config.toml
num_hidden_layers = 12
hidden_size = 128
num_attention_heads = 2
num_key_value_heads = 2
head_dim = 64
intermediate_size = 512
vocab_size = 8192
hidden_act = "gelu"
norm = "layernorm"
norm_place = "pre"
norm_eps = 1e-06
positions = "learned"
qk_norm = false
attn_scale = 0.125
bias = "none"
tie_word_embeddings = false
parallel_block = false
init = "normal"
init_std_qkv = 0.042
init_std_o = 0.0522
init_std_up = 0.0601
init_std_down = 0.0601
optimizer = "soap_variant"
learning_rate = 0.00836
lr_mult_qkv = 0.5
lr_mult_o = 0.874
lr_head = 0.00936
max_grad_norm = 0.5
warmup_steps = 200
schedule = "wsd"
decay_fraction = 1.0
decay_shape = "cos"
final_lr_fraction = 0.1
batch_tokens = 32768
max_seq_len = 256
doc_mask = true
train_tokens = 117100000
max_steps = 3574
dataset = "wikipedia_en"
Each number is 128 + 32 x the weight over its row's rms, rounded and kept within 0 to 255. Layers, rows and columns count from 0. Numbers have three digits each. The size before them is the row's rms in percent of the matrix's.

# down: layer 3 MLP down (transposed), 512x128, rms 0.0603, rows 277-301, columns 0-127
# up: layer 3 MLP up, 512x128, rms 0.0599, rows 278-301, columns 0-127
down277 096:162185137131132106123131073099157111195059122105107062109103158077138121111111111122097140172150077185168157135176123098179080090142163109129047138067160110061077116099118147142148102114080157113143121092071126153127124118141063086074080100116134079077107090116151131166097107134102157111087096112100091134163090096119092107128127119130179116149129071130103125129102089113116124086141
up278 089:165111143108183152162171149149126100135138207062111128114161076079089118100162135130134088189130143100132113149145120123125153188133030081157175156045174089115148155164104135182108131120115151125187135129106150096085103141097138068125059122166109138188115113113075105163160147111136153164115133099079117164130166101099069154134122104089125085144124165115115152129117155134155099135093
down278 106:078122137116148083138090106150102131141106117086125102062110171087116116147103142139096143130092174112080143172095102148169117143164114179112114154123131121120165149154153118123123135093107123069173101125255131154150119155073106171081165130143103089117138126135096139112111090096175207091093129146163044079130140167144207109118123109169089144150156151153103125107192110135124096156114
up279 107:166123073115135167161144123119156145135132139084087139110176104078126127111180147147142170149155145153144097151164129075142104160046131145172117083098098154100115164123150112164047185103103128104203160194114134155131115129150086149091122086157163197104119127165111131146116107142115092113105132148079106127124171120147099089104112209080129136139121073096118115141068192187133154075117
down279 103:142149126106090113137080100167137064070064207162162137124158142070114137125151132142101088135109152185100161126122163190099161126176133091137164123109128120145148089174148137183105155119191086090116065077132090101183115099090088069125130157155115160109160132170064108115165155139088125171171097067167149150187104145155159187129105110133134130125091149098112130113147116153147123129158
up280 091:115165164135131074220063171060128162163148082109187097196142121146170134089109107056119079144145150141094102102140105135133126126144137117174170125095201163178126088140168125123122158144101121074077140106158103166165170179148137138071137100103135133075154120146117178130132072142100146130037146173143143156173110129132129141131110132116154143089112150075155158134135099124122143133146
down280 088:143109092133144185134203132168156131076103197129107206105114138121117101187119149194137184120122137093156165148130148112127134135091076128121079122158135085115146149116091123144148074116160111154159161174128131080134108096087168124192151150093173132155118164103107104128110191144153109120233116104155107128077171158116152099152104152143133142196155110162110062119110170167126110155148
up281 085:144094113157093163099155207110121112101138121152101198115215114162137134133135143137116086119148120145077118128078169163086152103093146139161112112135092185193141167150133135179130085111117143145090123132126150137152150101112155096156121153127163110148096167122134103147108056125141081046137156029171112121127089172079171159112173125174095079146098178153140171147126104096124165106149
down281 082:084204158126108099107090077176167135169101120102144041122089153117096086087094103137172166139123128109154133064154098149121081097142129133087180121186142100073115096128148103094116172121134126162087137100158149088116135165130120142094127130079103152140118097120116183127140162118118153174084139134115081109152235081138115120094077150130118190116130151083128107116138218132135125100126
up282 092:100156135087097162132109124143087127102167060091136106107105108105078086154149153153117150110072103143149101102114144189173050119094151131206138125145150079123101147094152113114110102150159145166108132146162087079126095070176156068125162136119088096163140207135121099100116144164214112095112149122153123112141146099156192099100143135089174096147166177112101111127164136134098119075179
down282 100:115105115135156089142168068070170151152105182161134139135127147142136152113113128105157101148172131102129141145153087077088168138162104106063103201097080156142161094123103172173156151102131080077130135091093142172070124178080108188139112066144189144098129086124187154170178113100100116189130110136138162119154073113107110156159157069134132150101123146154101160129122089114178099174141
up283 095:157122097157091159144133126151077105169147093133144124143164179101134135158077109139137127176054148113095114143120183129158127100116101128137155155142121121141168130088110182107207121114199177147159113125126129165134126077131121094135074096123103109130203108045147125160151103191135098186152132117119181097171211068084141164091092129070172112159120137148125182114108100091119134134134
down283 105:109140190097108134096105123075149129072104111140120147116136078118113143110135096115132161065152112157188140108123114131046108167139133103136101062140124095114066129191144081131093097115075120161097082138137095094127102169110135160127157162135136132099085103219108130083128185092121159088085160119136072130110026189162159093160126120173087105103117135116140109123140174149143150125111
up284 112:149139153133131144176077095140142154156127100141155152156170144093122155123121137111100159170127159141177096142065134084164119182139054144136131140088207134147140073114179129051136071111130069095155127128091087135099145153072067178093150096092055122093118113148168154168073162150098130131057144175140135141104132141177106090121097106085113158149113112142142107129151142156173094141087
down284 098:120036133128152103080153142113082115145162168116082093156100097161119128119163156100151096108154110100095122126147139182103135156038144143168106113052072122170126146126072151133133148106087108135141116142161112149177103087204157070102123119168155132163123137150138155099151149179171084134198156086123168124140088106109135116142148162117157110092153142142142153096167050077184130107137
up285 094:134087160120132097114144164044154131097124158146083099118119113168133120125193089098071120124186122096061117150140161097172137163055174116105117109145137095116142143173144080119059131127186176124126147194150201131195092142098138154109112147117139132128075137099145088122135095130157086148078176111141143097145163083125134151115070147065133164129129125199115154090080143102122135111136
down285 092:118163153122144143149112115196096109150126107051201156125099126110120158037122192146139145114097077107202106113123140126075141106177113128138100097112134194151100105062128129126133112140084059114137129078116070152089153150166149104135192075091129118119184121171144133178139128153111149107153186117095179114101126116122069136123167122161135114125144119058126103160100133148085111145158
up286 079:107123115130112121116150094113128116159154087104127112165172169120140103149160096100140144167136184181206176184167119122118133173064124130147137136128085109093155109110132150146068128126112130159121128171123144144159142088102153144156205118105119229113143065159177098081113122083162091076113124095147088168186102106129144168119139171137130138188185165184146082120176124162101158130097
down286 082:152127144083141151118148148157144138110133159148153163067109112106134204155146188166120143128139121063034119062048139163161124119130121152118123133148149153160107140165168118131174172110164141086147117085193099128123117163163098082101095131147137053140126193146166183188157135199106160173142116173147117106086166160089118110163129129146166117091107105102130169111096129130091130109146
up287 129:148132105137109149110148116147138128081059143169155136091173164105127112067143120097136102168089148092153138201133067163158116136121134107128078098110128105106113179108097121088103172075131171165189109152085186191162162122149119139079103110210106116128156127122158138111075171116130107064105095117101140153098109156083090100109101169124125127099151111162164132151065188047124134132140
down287 134:162126141175132117119094098172125124140096096219098123139128114057158153108149158105097124113127176141121129164175129103136127208141148079100103138123127093121135146136110089154163162154106197165125076122094137094206089128197164121071106081154115155110172127145108143165108111135122123128148079185105094126117178105155128059095105112068137142198095099059109114176145110125126147106135
up288 112:132115134162103156138197142123129133113092171104134153087134174135186139067144152142154141137113156102166099126184111130145129152080127111117059123113126131102177081140113154193063109143133109128107138103073174113149157125139050088096146118128138139111095098062173137189108178134117084130161072160146176134112109142053089135098128139190098132097156138120171086118080148122096189064131
down288 114:097098102113132172141138086095126100108132132082078108091106114113126094105120151143195134135203114111176141126127093196126109129116142149123105164213126128111107154173124143200146105113128104137147055120078170084153143135171136106123105121141163098111132126099142102087117160164096099087173095201059171135120031161111146174139069128120093075148133166099099134071126154139124111105118
up289 082:136097169198105201118123120088105120059108091162106141115108150125151117077121119180121067131134124124127116132090126115155102139129110115153155127183113155157143042177078112126181132133114134127071110073082104111133166085160163161157154169094116194136150076089199139104135144128074090121107109198118130133147162136138113103097114159164165085142131135113152114029099138166106124122156
down289 085:129139085092126021147079170176133140178112140099136106132160123117116138131147081090071168120098103095153134110193174197091141115164148158111117131104164122109105175166165154120112100159147100163158140178197145119114118173104074125124108100136085108089098129142096114176121153149200212151125118072139148114120086142106122147126142144123122147143106195141137182132134086143142175089079
up290 071:194165149146147096139140177134150152147121115160130169152151140139106109097094087077108208153095118126212114144157078082162118166185125163106124145140068123143144152120072075112112135098148166106063152121075135135153112131156159133115129178128158156058158117133162181148162129093099231149121134145138185108103082118132123114139094116105114106125119142144073179133082159166138178157145
down290 080:120130102081094127083133114166124085095152135079123133118135099141105162157176152138143099143123131126089145123133198173085157103067140098138122093116124154140113103158212163135145102156123126129154116113165108123081146152093121192134120055104071122194108099115119068102068095161168054129115141096098054129197208101155145132113148168163113135144087121111170076106160109115126109107100
up291 129:114136203109127145148188121070163130135146090098163133136151155084082149146170143136123100143089129122090121112131148085130138169088091127132088145139109180182126176147146127101112102098129132081096154133077108114162104163112072104038161090091167135123180140136131072201145105092205147151143087183136140134137120120147118166111103110057095107193054128153163138118184153128142137136123
down291 123:168104106112103158126140147110111135111113132151126089126156122158162101159087106090122218113157127126104084151109084132050117089185089137138124181076152120074118096126134177175149120149133131133188087091153095173116117095129121119141066136146122127124128143097168135078129202179033137131174171122108146133132148121097089085082116130164184176140155104166089133118106045121127111167150
up292 120:124128130150080169156129160113110079170127136175145102210122094133143122117129097129121162118146152166184121133086168084155152093175109106139141049159135150151190082163147111114135081122132155147175087105048103102138102135184154147135065129128121107172192157091157159129092192177090124144137180152114122099130126210156125119108096156075124097112085118124158135154072148150119178111119
down292 114:254133159088088127090107055157144104103141109081082128094178127100144115185081041176127156075136099162168130087190093111142109129140164129081124139126077122128186099105153115137090127135092157158146120143118168172146127133120125150141114128119136163144090121114098105109163118098149187121142164159075143120158205087131155121136090103103112142179144144166137139120155103128144163174141
up293 099:117174156149045086112131102072136130083130082187190133121184177102101165089135068087123109108113129108156143126113122143133097042141142157121165179125111130098116110139114172103173165104132109097134077135148168116168199089140165101124127161136106142120122084077131111178066109132137137125170152050172146143144081115132081117118160116136124090149153201121161150086131097124152178119120
down293 095:127143175145164106131098146184117152134087127092071098130107137114118070126095102200157149148158109127105126103146106146140121190166147085190112106135118127155128121110149162152086113162149138163063127146156111154087077153060105158128127108098116115129134128158121191050175165124173084088072110187099103124141199163163148121122080123167139115101075137133106058137144168173147144173172
up294 082:175175121073142072145118082120124121132132107116146143116074186093103107058165084090078064174125139136111107062120098157144091181085078102142181146158173124131098123100128074112125152122094117168128108140140130135156141138120094108140152139160097083115115165100106171131061130079107112160168169141182077204090157119119123129162061112155133159109119190136136167088132120122120180110156
down294 078:082139154172101172152136171119082117112111186110125135136163066158121145180093144165183213118137116121141131135160153091125186080135182118167100106117122143108143124139161146108111132103122125059160170142168100148103097090099140146082097125109078157110135115101150137093225127115128210107110086122122124069172156159124124151099117155076132098172175113076109074103146124144137090175089
up295 093:134127069136139150129193157119102058115080158149130156093082144095191118106180117156119067155116138114111137155109116159141123177135108134158151148174074157153093114128151108164103127153129117115138077182101063067119153112103150166130176132136164119092126167163178150129118133086107163133110091128189133101148135113152108160173152171103203101073164135068106121068099125151077093174077
down295 104:101082150104114130125108104087117173173121071102148165102173109148121142098047116122119114107205129089142086148146119141131124128127140155133101161088175079089168165099091125110135132081142105105158134101200107164116132117115087143136130160104085109116208100151171073132147181153174075148197155085166123122112103164096080118123139097175074148107118118177125224138160101136137121116146
up296 097:103128165135165192139111162211065171135089123123123128165140151141125113081089130078152113114084159126130155125152040120141178170047149056145114117097142156155144121126148125130097151126129093191109137123135105156105165126094110109149125142098149139105086158083113163112081134101158143137135089131177102175165099110104161135076130117131116168165142130168163133162169184172109121047199
down296 093:103091108115089100113121140065217137122164111106139136133147086145158141124132117180098116131139092154108102149095181142134097083214148167110120168190155124109115128145132109107111142093106094090124161169154156127192094147152138103116135115164109160127152086175148101168185166136091125168140149159103134077077161175157060175128147113126144101170134177131147116139123104097103125229062
up297 117:087176189089172147194128080129131165168102119084167155119121116068114095114152122193177067153144160115092059082153137193106081159105136093206083157095138151132091133117158123160140152129140123141140169107141164097108147123110154131101165105087184128116103177111127162178159124134125099170135089167106137135130152103112099110118081134077113122147178169129147134092166164144139070157184
down297 115:138118061159185139197131167140113140109122108166085095125100145168133139104209138144110094120154147123103187220119071132175104106145098123070106162113119094111117101137131062160116204159110103100159078143166159103026135112118102123114112103205165142116110138080128112160131111157150157156141197097153114140141137113104098135094101129115158148102135094155154149108111115072141144132115
up298 075:136089111201130156119158178147127175153171103152161121141042143132168091125156106132074154167109121176139144123168076098063093148161092113078163153090120108103096086129194169137109114131144128100143121101112121118118088141165115101078052168156144119075133133138100121098147145072137123112080161088140110124188178124141088130171149151101067135147121086158157140136146183103145120048136
down298 075:136153098118147148123129094076158095077099152130113173078171102140097139129105138088125147126111096148097139126079194085146149113160149182156110114167193201169148149117121159170170103137073175187108166079143139131178090101105133136131135118148117159121176198158154176141096091151106138121146111149114172144122032158152142133107101110132162122130148196084076168174109143159136084161146
up299 093:173119080056189113149167152106082132112129151099119108107158064125169104091121048095147123159107108173120085152160108105135156152098133176180185051163133182131135106167149118163085109170104103120105163154061083147153129105117083074112149154037120179131075113105115089141156134125090121150111163113152105152163106104089094144163144160114104113078112128140107150123137119166087118132123
down299 090:096149171111071168048090109154201138184145102134146145158120148150124179130131203178140135145120136069132156155088129139108089138173069085063055128104105124117142141086114110127120134111142172153085134116179137093125133122146180149166076089184123085135108115201116148150085133122124124128142115140080135113077212126132161151114106102136180188150121169098138128133116098086141110123122
up300 068:130138140112149156147103090086199093127138114102127137162068108154104125066015133090109131132142081126114120055150179154156092107175134130148136078116123149172111110098145108151160154135150159117100084123097151170145093097153130159149153132186139171115086104151117165168097132110143206128112123166087116099182111116094154091111140151215145114066098117120199116089134148160092141126121
down300 076:138097167129091122149169189200091165124152114164128123108211150117171112181147091106163140049110114130142153171091113135091190133129125174120099120147135059125096140131141159104114074135137119124148145127123105114089152153104105141124120166042089137136076136153143084140110169122102130154127154069182159133089142129110125190166120103113117159208127164146095129138154056113178173157160
up301 075:124085121119097144154169193117212145105124086125083173120148093132173136101110145133076108099097195188104104112144098219142145106138108163131176110121119156145138143102157163156093139143144116132095132131174087175158133120116183161129136234137108131054134142164188139091156094178167115118121175170108127100140120212122129155107125143090148140090157111146113097091123163128133106148107
down301 084:143177121133162117102117085145077144162158138144124126159069155165110141174138105154227184160168084061175191151137146105126117134146143139130132124119129098123134142182143123137165145151142129154167168164114176115135139139170111133134157056144142117247142159142103159145112166086116133134173074099149132156137161093164158083171181139183099122146123107144163194170166144136144138143109